Weights of a small GPT-style language model, trained from scratch on English Wikipedia.
Size: width 128, 4 heads of 32, MLP 320 SwiGLU, 2.79M parameters.
Architecture: RMSNorm before each block, rotary positions, untied embeddings.
Training: a variant of Muon for these matrices, 156M tokens.
Each number is 200 + 30 x the weight over its row's rms, rounded and kept within 0 to 999. Layers, rows and columns count from 0. The size before them is the row's rms in percent of the matrix's.

# down: layer 6 MLP down (transposed), 320x128, rms 0.0928, rows 67-84, columns 0-127
# gate: layer 6 MLP gate, 320x128, rms 0.164, rows 68-85, columns 0-127
# up: layer 6 MLP up, 320x128, rms 0.156, rows 68-85, columns 0-127
down67,098,239,162,241,196,275,177,194,245,200,145,214,164,122,247,203,168,226,142,178,199,198,242,183,217,233,200,208,232,212,265,168,202,249,199,223,202,176,198,203,152,191,217,194,149,218,207,201,181,220,211,211,175,186,162,200,160,190,206,287,188,174,195,208,180,161,226,236,173,187,197,181,209,144,219,163,240,209,255,224,193,198,223,235,171,246,192,212,219,199,211,168,168,176,212,219,243,253,176,202,154,218,194,178,215,228,223,168,247,186,183,193,165,271,206,198,214,198,236,226,191,178,176,205,242,185,164,206,232
gate68,099,266,207,185,175,221,160,159,184,188,251,199,199,163,165,197,184,229,175,183,128,196,193,190,226,194,267,151,221,227,208,207,164,207,263,176,206,199,183,212,237,245,252,224,164,217,201,199,205,198,210,188,203,202,186,239,261,156,202,188,140,213,221,174,124,231,213,173,228,207,178,211,238,201,194,177,181,214,216,195,119,165,245,202,193,200,189,213,183,177,213,186,145,166,184,192,224,175,195,220,206,224,222,186,179,176,259,150,200,142,212,215,214,191,165,210,225,141,177,213,218,255,232,179,179,163,176,164,222
up68,097,194,143,136,242,167,227,219,241,223,215,186,229,222,209,207,227,211,173,197,173,221,236,212,146,185,146,198,158,222,206,223,196,191,229,200,200,196,206,212,221,189,184,178,205,220,217,198,240,210,239,252,253,171,234,203,183,219,193,217,163,176,168,213,199,199,176,222,194,236,144,221,161,204,260,178,179,216,190,161,205,176,197,147,215,158,201,106,231,226,218,240,184,231,222,200,244,188,223,168,223,147,171,200,188,206,179,232,236,178,202,168,156,199,269,231,215,185,236,206,138,157,224,182,220,220,164,137,168
down68,106,196,128,161,243,240,194,207,237,212,147,203,190,176,169,194,253,220,215,203,200,181,213,196,206,170,203,144,216,233,171,225,220,205,207,213,257,168,202,196,194,206,189,219,207,201,141,212,199,189,218,223,240,163,213,194,193,180,220,185,233,121,131,155,274,206,124,170,199,217,184,210,224,183,204,128,176,194,209,183,214,281,178,211,218,186,170,174,199,209,216,216,177,170,203,207,210,190,177,226,195,225,141,257,226,174,207,273,172,194,220,232,198,240,231,261,193,170,180,201,194,218,195,206,212,185,217,189,236
gate69,102,192,180,212,226,219,188,219,174,198,161,170,180,218,219,177,215,175,225,211,158,205,179,191,223,144,225,209,202,182,205,224,206,155,187,259,176,190,175,157,197,221,182,207,201,240,190,195,206,200,184,209,166,197,226,198,147,262,175,296,203,227,167,205,192,231,158,259,174,257,218,205,207,177,168,190,212,196,151,232,215,166,169,158,195,159,188,156,249,214,230,172,241,156,166,184,246,218,174,223,239,256,226,224,154,200,153,235,180,193,157,203,213,241,243,246,212,208,191,154,216,201,182,189,158,242,234,156,235
up69,102,117,171,238,245,226,224,157,165,212,223,215,236,176,190,142,193,202,183,179,201,151,218,208,221,156,219,221,238,245,217,202,190,200,196,146,204,166,193,151,218,156,220,199,158,190,238,216,156,222,192,186,200,175,191,228,208,246,188,166,247,229,137,235,223,215,206,174,237,216,173,191,229,210,220,184,252,142,198,221,186,265,200,166,155,213,216,225,186,207,216,204,186,159,216,221,202,267,205,223,207,255,171,194,146,213,224,247,270,161,203,184,208,182,243,189,202,213,203,166,188,181,234,184,223,203,217,222,157
down69,110,203,260,210,169,185,170,171,203,206,215,204,194,208,189,233,204,197,211,179,257,267,180,155,228,233,193,218,167,152,178,200,199,207,267,167,142,98,188,200,197,216,272,179,207,194,223,186,225,190,233,194,247,176,226,198,213,244,148,276,186,157,170,199,237,217,189,212,176,191,204,215,206,215,206,239,199,188,216,161,192,171,214,225,211,211,205,198,145,192,195,234,216,190,175,249,154,216,174,182,173,185,201,202,180,175,210,162,206,173,208,174,211,276,195,209,135,247,192,198,200,180,155,168,242,209,197,152,219
gate70,102,223,158,199,201,200,241,251,220,235,203,206,209,200,200,188,229,191,212,211,258,177,256,223,165,230,192,267,210,215,216,121,209,217,212,229,189,216,224,162,161,187,227,216,205,201,230,205,127,193,224,185,194,199,206,162,170,217,161,187,191,192,173,220,176,186,184,209,177,181,158,196,156,260,213,199,191,166,185,183,187,205,159,208,207,197,204,271,157,197,239,211,180,209,204,136,207,196,155,206,164,100,257,183,206,188,207,225,160,198,205,185,181,150,183,193,185,183,171,271,177,220,166,221,150,226,189,232,144
up70,099,253,231,154,229,215,185,256,163,155,200,210,154,214,188,224,253,186,145,207,199,195,203,219,193,214,174,170,207,146,183,174,224,187,184,180,183,215,186,238,186,187,236,174,186,208,193,199,178,254,266,231,189,196,221,139,225,141,188,197,199,211,192,183,220,178,203,211,241,225,191,182,179,227,212,232,166,217,237,141,235,185,172,165,215,180,138,216,228,201,249,215,208,230,224,224,221,188,158,219,234,196,169,178,192,207,162,194,252,195,170,174,235,195,248,222,148,220,192,205,209,183,168,205,253,216,190,305,241
down70,100,189,208,180,240,158,165,169,180,174,220,201,212,176,163,223,175,219,280,243,176,178,162,229,179,186,244,214,195,222,259,170,183,202,172,188,228,172,196,186,213,212,235,143,210,133,168,218,169,154,283,198,202,232,190,200,202,181,194,185,218,162,192,221,184,197,259,181,237,273,173,185,212,169,194,201,213,215,181,266,220,119,212,188,191,185,201,263,234,162,221,217,203,223,215,241,254,212,215,185,196,157,190,232,162,234,152,204,193,237,206,190,200,227,185,212,176,172,211,191,183,189,222,230,260,216,170,198,203
gate71,074,198,185,251,170,181,175,235,217,192,147,242,209,175,216,179,258,205,209,209,173,175,179,214,202,244,242,198,181,168,211,132,211,217,177,242,186,192,236,201,193,218,241,174,229,191,182,169,183,262,204,147,181,159,203,181,212,229,220,206,205,198,193,151,190,213,244,212,204,255,170,175,220,218,162,178,220,192,138,180,236,228,226,184,168,233,201,130,187,213,144,240,149,186,250,272,196,194,231,249,195,218,196,170,227,180,176,165,202,198,210,140,243,184,198,224,190,190,172,272,198,203,228,234,197,217,245,204,225
up71,076,168,176,254,214,207,180,198,191,171,224,195,217,233,182,207,216,182,214,191,232,230,215,258,166,190,160,199,189,203,198,221,225,192,144,141,221,191,208,176,215,236,194,224,188,227,199,204,211,166,209,260,192,232,245,198,265,171,234,232,193,185,165,190,181,168,218,235,199,179,161,199,147,185,270,195,205,119,200,210,171,183,147,129,212,210,193,241,179,197,164,200,155,246,188,198,175,229,209,234,192,215,160,217,212,223,192,209,192,181,130,147,212,240,168,210,212,175,237,198,118,184,192,163,252,186,171,231,192
down71,076,225,204,184,259,215,186,205,184,188,147,205,267,235,215,279,221,185,252,227,203,219,198,207,198,171,198,206,149,201,216,214,150,212,158,232,224,209,186,192,183,208,187,213,211,191,206,178,219,170,216,243,193,289,212,202,225,188,256,248,183,153,171,254,196,202,156,182,225,171,166,221,159,233,195,193,212,238,142,186,213,181,186,224,211,219,178,240,239,197,197,172,152,189,174,221,191,176,221,206,202,197,165,151,136,172,223,227,197,205,244,280,240,221,223,202,183,193,242,246,185,216,200,241,225,227,244,190,196
gate72,108,224,169,176,170,226,212,218,243,201,227,195,242,154,259,240,201,209,168,233,172,255,201,200,204,240,198,198,183,143,203,190,202,153,195,218,246,220,218,218,154,179,198,202,230,156,206,217,167,203,160,159,167,230,204,149,198,240,245,213,149,184,161,252,187,163,226,179,213,204,252,106,246,258,213,197,178,192,244,235,203,149,186,240,204,145,185,178,163,174,171,275,214,177,174,215,212,210,175,172,191,216,192,209,217,193,163,163,199,191,180,233,215,245,195,215,203,188,192,198,194,219,186,196,228,204,150,211,163
up72,104,208,189,179,180,265,210,197,157,204,257,145,151,210,211,138,269,179,264,226,202,178,224,155,205,193,161,214,222,194,168,193,224,249,208,158,180,229,176,238,239,247,177,156,191,196,202,206,183,196,190,207,138,239,243,108,225,157,219,179,225,228,177,192,165,215,166,190,212,191,198,223,196,182,151,208,197,187,182,163,183,217,194,260,186,230,218,192,205,187,149,176,163,178,178,190,237,176,228,206,204,191,249,219,240,187,225,169,185,166,233,225,186,175,210,255,195,187,215,179,240,196,165,202,232,246,206,215,214
down72,104,192,233,162,211,215,176,186,225,154,168,246,253,176,203,221,176,232,226,162,188,212,171,186,239,214,184,192,205,146,182,205,217,186,197,233,200,220,220,223,211,209,167,164,206,238,213,158,179,160,197,155,210,207,179,193,219,244,172,196,141,178,214,220,249,176,183,221,176,199,243,145,175,171,239,224,208,190,211,186,245,163,220,220,235,214,163,197,180,187,202,186,210,163,167,222,221,206,194,199,185,125,200,223,212,184,239,88,190,197,246,225,255,276,240,227,219,164,149,182,169,221,226,195,261,208,194,201,195
gate73,080,233,181,177,213,199,216,186,240,202,186,221,183,153,191,216,184,205,184,193,206,181,167,186,180,179,193,171,226,203,192,184,134,236,115,188,149,199,150,175,205,189,252,177,242,164,198,210,216,229,192,251,206,220,182,234,187,205,184,222,206,221,201,234,198,142,166,212,170,220,235,139,141,193,264,160,221,152,236,205,221,207,201,196,233,278,230,229,220,236,190,159,173,253,188,225,159,198,178,230,234,271,212,214,209,197,184,124,183,185,173,211,218,206,164,180,172,193,242,246,239,219,222,211,222,208,219,191,190
up73,089,235,156,248,230,252,226,237,209,252,123,200,202,228,173,234,165,194,170,182,195,242,156,169,229,222,193,223,232,214,237,172,168,205,209,194,197,162,218,141,197,150,231,196,186,184,160,228,196,191,188,190,181,230,202,242,234,188,222,233,222,218,197,245,222,206,197,178,172,214,227,229,182,231,240,191,190,176,163,244,227,254,213,178,254,248,234,255,168,198,225,212,183,139,209,192,151,208,190,174,162,198,196,223,183,220,168,166,182,242,223,197,176,255,165,163,223,181,211,173,141,170,154,188,163,177,211,204,168
down73,087,239,222,234,196,193,135,168,217,145,193,163,164,249,200,194,199,204,258,213,217,182,185,184,233,222,170,238,196,222,121,168,224,152,196,209,118,152,234,193,177,211,184,220,209,218,156,223,219,181,259,185,210,189,199,169,181,264,200,166,191,158,132,168,188,236,189,172,168,183,220,189,236,208,172,215,216,146,180,193,216,174,192,136,195,220,202,193,174,185,208,248,226,162,200,177,143,228,193,169,157,211,226,207,185,179,171,204,186,216,200,136,202,203,178,197,195,188,249,205,204,186,249,194,236,252,187,195,181
gate74,105,186,201,205,232,255,261,227,173,168,211,242,169,143,196,191,201,183,216,246,220,196,169,258,206,208,211,216,211,227,235,232,264,220,225,173,204,226,168,221,181,240,152,197,201,200,203,198,179,235,203,157,154,237,183,180,248,223,226,215,196,165,184,168,184,187,220,204,211,208,234,196,191,193,178,160,221,223,204,146,152,203,266,176,236,184,210,226,172,234,214,234,229,190,207,223,207,205,171,159,218,115,191,151,256,241,167,218,245,197,170,226,199,180,193,170,240,156,246,195,213,200,220,154,128,236,200,203,212
up74,097,135,177,169,185,213,186,233,226,196,222,181,146,253,179,201,200,201,192,183,145,216,211,178,229,95,269,146,215,189,204,182,181,217,184,189,240,256,205,215,230,206,221,186,228,195,213,193,167,180,200,176,206,197,171,137,131,170,151,270,176,221,251,210,190,216,193,165,232,226,176,186,198,192,221,206,198,213,216,168,163,177,131,188,265,237,167,181,212,208,192,188,208,183,230,204,175,159,219,205,196,250,225,213,193,171,209,228,206,201,173,177,227,197,185,186,269,185,179,208,197,167,224,190,175,186,165,160,217
down74,100,241,186,219,189,141,196,248,231,193,217,193,221,214,222,197,181,191,200,191,202,216,232,160,239,154,202,170,199,169,246,216,193,171,194,170,191,191,223,214,211,249,230,202,272,208,229,241,183,175,233,217,172,173,207,253,199,173,163,236,225,230,187,178,180,233,134,191,245,205,183,167,144,177,258,178,173,185,160,226,242,176,186,192,204,228,188,170,252,223,177,242,226,191,239,210,208,240,187,226,179,228,204,214,216,223,215,209,177,149,224,209,239,220,177,192,151,198,153,123,201,233,191,249,182,162,172,169,278
gate75,097,197,233,193,196,144,202,212,201,148,131,176,240,173,201,233,239,184,231,179,232,163,244,219,246,240,156,246,190,181,179,134,179,195,208,201,219,184,186,192,230,187,169,217,207,171,227,232,187,167,215,253,196,183,140,188,171,252,196,258,122,185,188,214,184,151,272,216,226,232,196,214,207,238,192,173,155,210,249,200,198,151,170,219,191,216,227,175,214,245,224,231,212,229,195,210,182,138,186,200,247,188,193,230,250,219,183,210,214,163,192,205,210,221,178,207,222,212,187,234,237,178,221,255,190,220,221,197,167
up75,106,183,206,201,171,220,240,182,214,248,192,175,191,179,195,201,191,239,255,222,135,211,202,212,193,166,267,147,213,199,204,251,212,130,260,260,140,254,157,246,151,182,189,262,245,230,171,213,252,165,194,201,156,222,248,204,200,207,198,192,217,151,187,201,239,176,207,179,216,192,221,241,193,167,192,160,167,187,182,193,222,229,140,180,217,237,185,224,180,177,226,163,231,218,244,201,190,157,238,264,209,218,191,220,203,223,196,203,154,237,196,232,194,223,199,200,171,200,201,197,184,213,187,202,202,193,234,244,209
down75,102,183,138,205,209,196,200,172,189,222,223,173,238,204,239,200,193,176,120,232,214,239,218,170,167,123,179,166,169,155,214,219,178,205,237,202,230,212,189,217,231,234,218,204,263,251,242,159,227,181,245,214,189,263,194,191,194,212,187,212,208,235,226,226,207,186,140,168,208,189,199,226,188,238,224,195,177,207,180,191,243,239,228,153,206,177,140,248,260,226,187,202,178,211,208,184,213,228,218,158,233,239,177,197,183,182,153,135,238,218,175,213,212,172,152,215,233,254,200,209,159,193,229,184,216,227,212,164,206
gate76,088,242,202,216,201,199,218,179,208,163,163,171,242,219,240,140,214,233,213,184,178,218,197,209,236,212,201,228,186,272,224,173,198,263,162,185,146,171,243,216,186,229,232,209,175,233,209,180,196,128,218,196,229,169,217,186,213,189,266,176,152,188,198,212,208,197,209,144,200,208,200,247,255,199,201,227,197,164,191,159,180,237,234,198,212,135,151,233,201,205,171,173,168,231,199,158,237,198,298,166,209,200,190,197,192,205,178,182,198,177,212,177,200,204,181,201,207,182,228,131,211,232,233,161,223,172,144,218,228
up76,107,196,152,227,229,238,202,243,196,206,220,209,161,209,225,287,189,170,224,206,190,192,185,181,188,146,158,253,192,210,185,199,150,158,262,205,206,234,197,189,154,193,195,193,237,160,173,198,205,219,175,218,255,167,188,202,195,240,195,220,158,183,204,200,165,205,226,193,176,228,153,181,190,145,226,233,208,140,220,218,191,193,221,116,246,215,229,200,208,215,164,174,193,206,167,218,203,164,193,144,192,273,206,187,209,195,226,187,220,166,160,196,197,246,228,172,184,205,172,227,226,222,169,284,195,230,147,214,199
down76,109,208,210,217,250,201,208,182,147,171,216,145,241,227,220,191,200,224,250,198,242,136,244,174,240,182,147,180,257,246,192,245,245,167,193,164,209,204,234,213,208,217,206,192,211,186,243,218,238,245,179,184,202,178,163,230,169,174,197,159,241,233,228,227,195,160,202,175,227,214,188,222,156,197,175,198,219,236,170,202,172,219,141,192,179,234,204,199,196,246,198,191,165,126,205,170,223,204,154,211,185,118,208,196,204,220,136,174,227,184,218,228,179,210,187,161,233,189,229,232,153,169,231,205,156,201,216,179,188
gate77,111,230,172,214,202,229,195,202,209,218,227,229,207,212,224,187,216,206,195,176,203,232,226,167,233,226,186,184,140,148,210,207,186,166,204,192,160,229,234,216,231,190,202,220,231,189,185,184,218,182,167,107,192,152,196,176,206,212,224,199,184,179,208,202,159,157,226,224,172,158,212,243,209,197,213,267,219,206,195,202,178,188,183,207,221,160,160,197,178,215,181,194,123,130,231,179,164,202,161,162,199,263,188,155,226,178,172,181,150,210,192,199,190,232,230,278,199,235,161,187,240,240,177,153,210,192,187,159,115
up77,103,193,170,173,185,159,207,258,213,200,212,241,237,171,226,176,204,241,205,195,169,174,194,239,204,243,197,234,202,162,201,215,202,196,212,169,220,182,184,233,163,171,198,144,226,248,155,213,191,228,204,289,234,272,137,139,183,214,152,173,234,203,183,170,189,197,184,195,180,208,239,210,183,167,158,218,214,221,205,175,200,231,192,165,206,196,186,215,205,185,156,152,236,231,131,185,201,153,242,188,212,200,185,161,160,201,191,204,217,203,153,174,209,209,156,119,194,239,164,240,188,196,192,176,203,249,239,205,196
down77,095,189,185,171,135,164,197,178,198,245,178,191,188,240,223,219,166,221,248,167,189,209,178,268,206,207,150,211,209,173,215,143,215,172,169,201,177,179,197,205,235,236,235,187,162,226,225,214,234,188,226,176,234,200,252,188,216,215,238,218,224,183,168,261,228,203,254,148,192,210,179,191,216,205,166,231,228,213,241,172,208,256,165,265,241,223,250,207,168,225,238,230,170,204,233,249,140,206,197,218,229,202,182,243,241,187,238,178,193,232,215,192,156,178,177,201,201,170,218,190,174,172,204,180,208,147,189,273,193
gate78,092,204,193,255,235,179,229,184,177,233,205,222,211,243,196,205,225,192,184,239,223,197,229,245,184,193,197,213,176,205,228,261,177,158,213,211,203,201,211,170,196,224,167,229,170,256,219,226,242,211,246,200,211,219,171,206,154,168,201,179,201,244,185,173,238,184,207,174,157,236,208,140,175,186,167,237,174,240,224,185,243,219,173,234,167,182,144,220,208,124,250,273,153,231,224,191,208,226,245,212,243,172,243,163,243,212,206,199,204,149,231,157,214,152,162,252,239,161,193,184,201,192,189,205,211,187,163,217,209
up78,097,221,200,185,177,200,193,170,202,179,215,246,166,225,263,193,199,182,154,210,211,150,192,198,171,200,196,224,206,225,175,179,163,239,193,174,206,236,202,145,138,190,165,158,209,237,231,155,183,201,238,149,239,140,191,190,204,199,175,189,182,214,185,200,182,175,201,208,177,205,188,171,201,226,136,195,202,163,218,206,218,252,199,189,209,190,135,242,160,251,197,218,181,183,209,252,159,156,164,156,185,234,184,167,240,136,199,205,223,222,239,190,193,150,140,198,201,203,155,263,242,163,238,190,211,251,226,231,183
down78,094,216,190,222,162,155,183,216,262,194,157,190,211,168,192,287,160,174,207,166,207,194,208,238,177,146,157,221,204,198,218,195,181,183,148,248,218,222,193,223,218,233,158,252,197,167,206,218,207,178,190,246,199,183,165,161,172,204,211,211,218,195,284,180,243,190,199,156,215,177,181,220,220,218,161,219,187,129,193,221,176,156,236,214,189,225,164,179,183,150,192,250,212,194,172,165,231,198,162,228,208,192,246,207,214,180,195,189,231,221,188,243,172,239,235,168,195,205,228,207,178,182,175,167,244,168,133,244,229
gate79,088,201,162,158,204,205,216,211,218,180,174,176,174,218,171,202,186,172,204,201,234,248,174,196,224,178,224,230,228,174,216,160,187,217,227,250,237,171,213,229,164,169,209,240,148,196,239,205,168,169,162,165,174,185,214,164,169,223,212,201,146,263,171,195,195,190,184,212,152,213,211,200,215,178,118,172,203,177,195,248,191,215,185,228,152,195,223,203,190,223,212,253,178,154,184,251,230,186,264,143,125,226,193,228,153,154,199,192,219,229,238,261,208,201,195,183,224,199,244,232,232,183,183,239,244,233,191,190,167
up79,099,224,185,220,197,200,203,189,162,208,218,133,208,268,153,204,168,197,149,192,196,208,168,197,206,210,183,211,162,167,265,265,232,190,138,170,204,244,197,180,228,168,164,198,219,222,173,233,156,241,217,198,170,206,240,229,231,147,165,212,237,180,136,258,204,229,202,197,222,285,160,189,183,201,241,223,247,224,177,231,208,207,208,235,169,208,200,210,218,200,214,202,246,179,214,228,219,221,204,180,231,209,180,143,215,247,182,268,174,182,171,155,189,184,161,188,178,220,188,219,222,166,182,183,227,190,174,213,217
down79,100,249,233,223,190,131,202,210,150,206,227,228,163,197,130,240,212,182,230,208,191,180,189,177,163,179,159,209,168,235,266,188,200,193,225,202,219,112,248,225,244,194,175,221,216,214,190,170,235,227,185,212,233,192,137,214,215,267,162,215,216,208,193,220,190,274,157,201,227,233,208,235,228,178,181,193,219,226,183,186,216,208,186,167,231,184,151,205,219,225,226,231,202,218,188,198,200,209,228,158,177,174,177,225,225,210,208,237,143,247,230,251,218,200,205,179,164,194,273,240,193,180,170,200,216,185,201,168,215
gate80,110,217,250,183,221,222,155,278,165,207,243,241,219,177,219,173,188,234,164,229,176,184,185,191,219,205,225,243,206,195,180,154,224,202,195,157,209,154,181,228,225,231,208,188,179,256,220,177,185,198,136,242,134,224,218,171,193,242,187,177,225,215,163,229,181,208,227,189,148,158,211,207,162,216,202,214,227,235,210,204,162,174,167,228,203,136,224,189,131,249,222,238,197,205,165,184,190,255,191,212,191,189,223,203,169,209,143,202,169,197,227,169,225,182,187,196,190,132,231,235,253,183,178,233,246,212,206,199,235
up80,116,203,217,246,169,217,189,137,203,225,200,233,247,195,226,204,214,219,230,184,168,201,181,198,205,231,235,199,218,267,147,239,248,157,190,204,211,194,202,177,190,206,200,178,254,170,196,160,162,203,203,157,216,218,190,179,190,156,178,184,191,121,194,215,208,205,206,180,183,200,188,241,168,170,230,191,199,198,161,207,254,245,239,194,178,208,198,187,182,191,222,184,187,238,183,267,208,161,226,226,197,142,240,232,286,210,209,181,226,194,239,215,135,240,187,207,154,277,147,235,217,193,237,194,208,216,201,242,183
down80,110,281,184,204,188,207,225,223,176,184,215,264,198,190,164,208,224,221,259,170,194,226,148,164,180,249,206,150,254,209,188,211,251,191,224,219,232,226,199,156,234,206,250,229,198,195,249,144,198,213,214,224,203,273,252,167,219,151,191,188,232,211,235,205,158,185,219,225,184,199,204,200,161,218,236,191,178,209,207,173,234,200,205,216,290,158,148,138,184,186,212,179,209,219,231,165,266,175,226,232,200,184,200,194,162,175,196,193,227,213,187,242,189,246,188,185,180,206,191,238,204,156,208,180,193,199,204,211,179
gate81,107,218,244,158,224,250,144,240,166,228,196,235,163,215,254,189,222,201,168,241,186,241,149,279,209,221,216,185,227,196,239,217,188,271,231,212,203,207,253,204,202,168,245,244,249,180,224,185,153,197,193,188,201,149,184,189,184,170,152,219,203,228,154,217,192,216,222,181,181,175,184,200,209,203,228,172,159,178,178,194,156,219,165,215,237,198,187,242,237,180,164,210,234,184,135,197,233,216,207,184,141,203,189,186,179,247,211,201,232,156,156,205,251,220,192,194,211,198,194,220,150,204,227,244,241,203,190,237,196
up81,111,253,161,211,249,260,240,207,158,206,219,177,174,211,173,166,211,191,147,253,143,245,191,209,218,221,159,189,224,266,207,225,187,207,174,242,176,165,198,198,246,130,238,209,187,230,247,192,158,207,174,171,171,192,198,192,143,178,241,200,210,209,197,173,196,205,228,218,220,168,201,205,168,218,197,227,199,192,180,222,200,270,187,216,183,167,170,239,217,244,150,232,211,184,203,188,161,185,189,149,189,219,189,232,144,208,175,203,169,212,244,188,166,201,226,145,154,180,211,127,175,201,206,169,220,161,185,180,205
down81,109,210,179,180,221,192,177,196,235,216,222,174,230,243,260,215,122,195,162,241,172,200,214,259,193,231,202,122,189,188,182,181,169,173,130,226,199,236,156,186,165,191,202,204,160,154,152,214,153,187,206,227,246,177,194,246,219,206,237,184,237,259,216,170,204,184,182,187,241,179,240,173,143,231,193,200,179,244,186,198,210,179,248,225,219,220,241,172,225,230,173,188,181,216,187,241,214,211,194,185,220,175,188,217,261,257,248,180,161,213,202,208,210,171,178,223,190,246,166,188,221,190,219,183,136,208,206,211,215
gate82,102,190,222,211,215,232,201,218,189,211,191,225,182,235,202,92,195,164,178,216,173,210,163,207,184,189,171,155,213,206,168,206,215,177,194,178,179,252,184,190,143,195,249,218,197,177,208,186,218,219,185,202,248,205,204,203,178,215,222,151,232,194,151,261,172,242,240,235,186,199,182,204,149,199,174,186,210,233,166,212,154,207,189,264,124,238,159,184,157,239,243,233,286,178,186,234,184,180,181,232,200,178,233,219,182,181,238,197,188,191,181,207,201,186,215,228,274,213,147,214,210,221,237,213,219,245,205,188,217
up82,107,200,189,137,153,232,218,175,208,175,194,193,156,190,165,182,261,205,226,185,183,167,232,201,229,226,238,193,161,175,210,148,200,156,190,193,187,219,183,166,255,223,238,200,197,209,201,161,175,178,229,198,134,219,203,193,196,182,170,228,202,179,218,193,198,174,154,222,219,190,239,173,178,254,202,228,194,179,257,212,190,149,293,224,191,175,165,209,236,208,210,203,235,208,212,244,221,238,172,190,167,137,205,167,220,196,169,205,237,196,185,152,208,122,213,207,159,199,179,220,244,186,161,209,230,202,237,171,134
down82,102,178,219,141,156,199,278,198,157,204,181,216,160,177,201,211,181,177,192,221,203,193,236,212,192,167,229,229,181,225,188,188,227,193,161,254,194,199,163,191,231,192,191,210,211,195,148,171,199,170,182,212,165,245,246,212,187,192,233,235,243,194,163,190,234,237,217,206,229,227,193,208,193,192,213,152,187,212,200,122,204,166,219,181,200,133,286,160,148,180,189,181,179,163,209,196,152,239,157,188,235,189,209,149,198,210,202,231,246,153,182,200,145,154,181,196,214,240,241,204,186,168,174,220,184,187,234,157,158
gate83,100,195,219,171,207,244,203,214,215,157,206,207,192,224,166,200,193,209,199,220,167,233,241,134,187,195,176,216,276,216,225,152,192,185,177,208,252,200,252,226,236,183,175,197,182,240,166,170,169,263,193,211,213,201,206,236,192,144,224,194,208,192,187,164,152,144,189,205,208,220,211,188,242,229,186,243,191,244,205,192,195,198,188,121,217,172,233,194,225,191,225,200,227,210,176,158,118,189,175,232,263,170,189,237,175,180,168,196,226,204,235,198,228,203,199,214,165,189,206,235,199,223,163,124,149,209,198,156,257
up83,107,191,239,202,199,213,169,221,212,183,236,150,182,234,151,168,199,126,206,256,273,195,199,140,219,202,198,165,194,212,186,227,275,211,202,188,218,202,166,227,182,251,169,227,193,193,188,245,186,197,174,222,175,224,194,241,252,172,160,273,194,207,152,254,220,189,159,200,229,184,220,175,234,193,165,183,178,203,173,203,216,230,205,163,215,226,205,180,208,177,228,148,246,184,191,209,175,231,190,221,207,234,178,273,216,186,184,196,191,174,199,169,172,239,187,213,260,221,269,207,195,226,204,207,148,224,179,187,162
down83,100,205,189,198,225,172,222,249,231,217,219,207,201,220,244,250,177,206,223,157,206,195,169,238,187,193,258,206,228,275,221,254,187,203,193,186,200,205,170,181,232,206,203,188,194,249,171,203,256,223,211,155,190,218,186,146,207,159,177,220,209,230,245,237,214,164,225,177,190,224,193,207,156,229,240,187,192,226,239,223,204,220,219,216,184,180,193,224,172,228,170,188,126,247,178,245,190,268,152,158,225,217,226,198,248,194,181,230,163,274,177,156,231,197,167,188,213,235,191,159,214,218,148,238,152,206,190,182,230
gate84,103,243,188,217,168,168,206,186,204,171,253,197,169,265,191,198,220,208,171,250,215,188,211,153,218,180,287,216,165,219,209,273,201,167,250,227,164,228,193,183,235,210,190,230,184,263,233,224,205,194,210,228,178,226,217,193,192,189,179,208,210,141,184,210,200,177,208,190,222,181,212,228,204,236,165,194,210,234,258,236,185,227,199,211,162,178,156,220,178,228,230,178,222,155,201,190,185,209,182,264,201,179,201,225,153,156,250,209,255,171,191,190,245,166,228,234,210,245,215,163,212,174,192,190,233,219,240,146,262
up84,108,192,246,197,199,197,250,159,192,189,185,204,198,195,194,152,212,197,227,210,182,144,204,117,191,172,181,173,226,200,160,211,244,200,161,234,222,227,219,209,212,195,186,174,166,167,184,214,218,232,154,220,141,131,177,190,209,184,191,195,133,252,232,169,228,195,191,207,189,170,172,210,202,190,166,192,204,198,139,164,195,168,203,204,207,228,162,219,226,157,246,214,226,199,210,181,218,188,180,180,197,170,236,234,142,144,174,197,203,159,149,134,129,146,183,201,208,275,208,159,207,207,215,235,191,196,193,218,229
down84,100,168,145,227,222,164,164,242,150,229,171,178,196,156,193,204,201,242,208,216,224,256,185,223,222,221,215,245,211,168,192,275,188,165,203,217,186,196,188,202,184,155,219,218,201,195,172,164,185,236,252,262,177,225,194,211,205,195,241,143,141,171,160,216,235,155,211,184,195,213,264,207,183,171,236,192,229,201,207,250,231,194,194,198,125,217,217,184,152,227,171,192,194,210,174,242,166,202,234,146,179,169,243,214,224,187,216,224,202,250,232,214,203,189,240,203,176,141,222,224,148,189,229,218,203,189,230,171,180
gate85,104,238,149,250,198,218,198,228,230,208,176,219,206,176,178,201,279,166,215,220,183,247,181,170,208,166,208,240,260,219,184,242,210,181,181,203,228,255,231,189,193,244,206,165,189,237,160,219,272,258,158,192,205,187,175,227,248,166,208,184,184,268,240,202,245,171,214,184,157,158,205,212,217,177,184,191,228,219,186,211,200,185,220,189,193,205,174,234,264,175,197,189,179,236,197,217,159,189,204,178,144,230,169,164,168,242,208,206,190,221,176,223,248,258,150,184,199,200,211,199,224,156,245,162,192,157,204,184,207
up85,100,201,153,261,211,225,225,242,171,214,202,178,151,155,168,220,204,188,214,246,200,196,200,174,171,188,193,197,189,197,176,211,216,202,126,197,178,209,193,201,234,210,188,198,205,186,258,172,241,187,258,190,204,175,209,194,148,192,237,233,219,184,162,241,188,211,192,251,163,164,171,198,162,186,179,188,318,235,188,206,169,202,231,208,184,262,219,160,193,196,181,200,177,239,214,195,228,251,183,159,225,211,227,204,211,239,227,176,150,239,230,128,248,186,154,188,184,195,232,224,153,198,164,206,174,232,198,190,192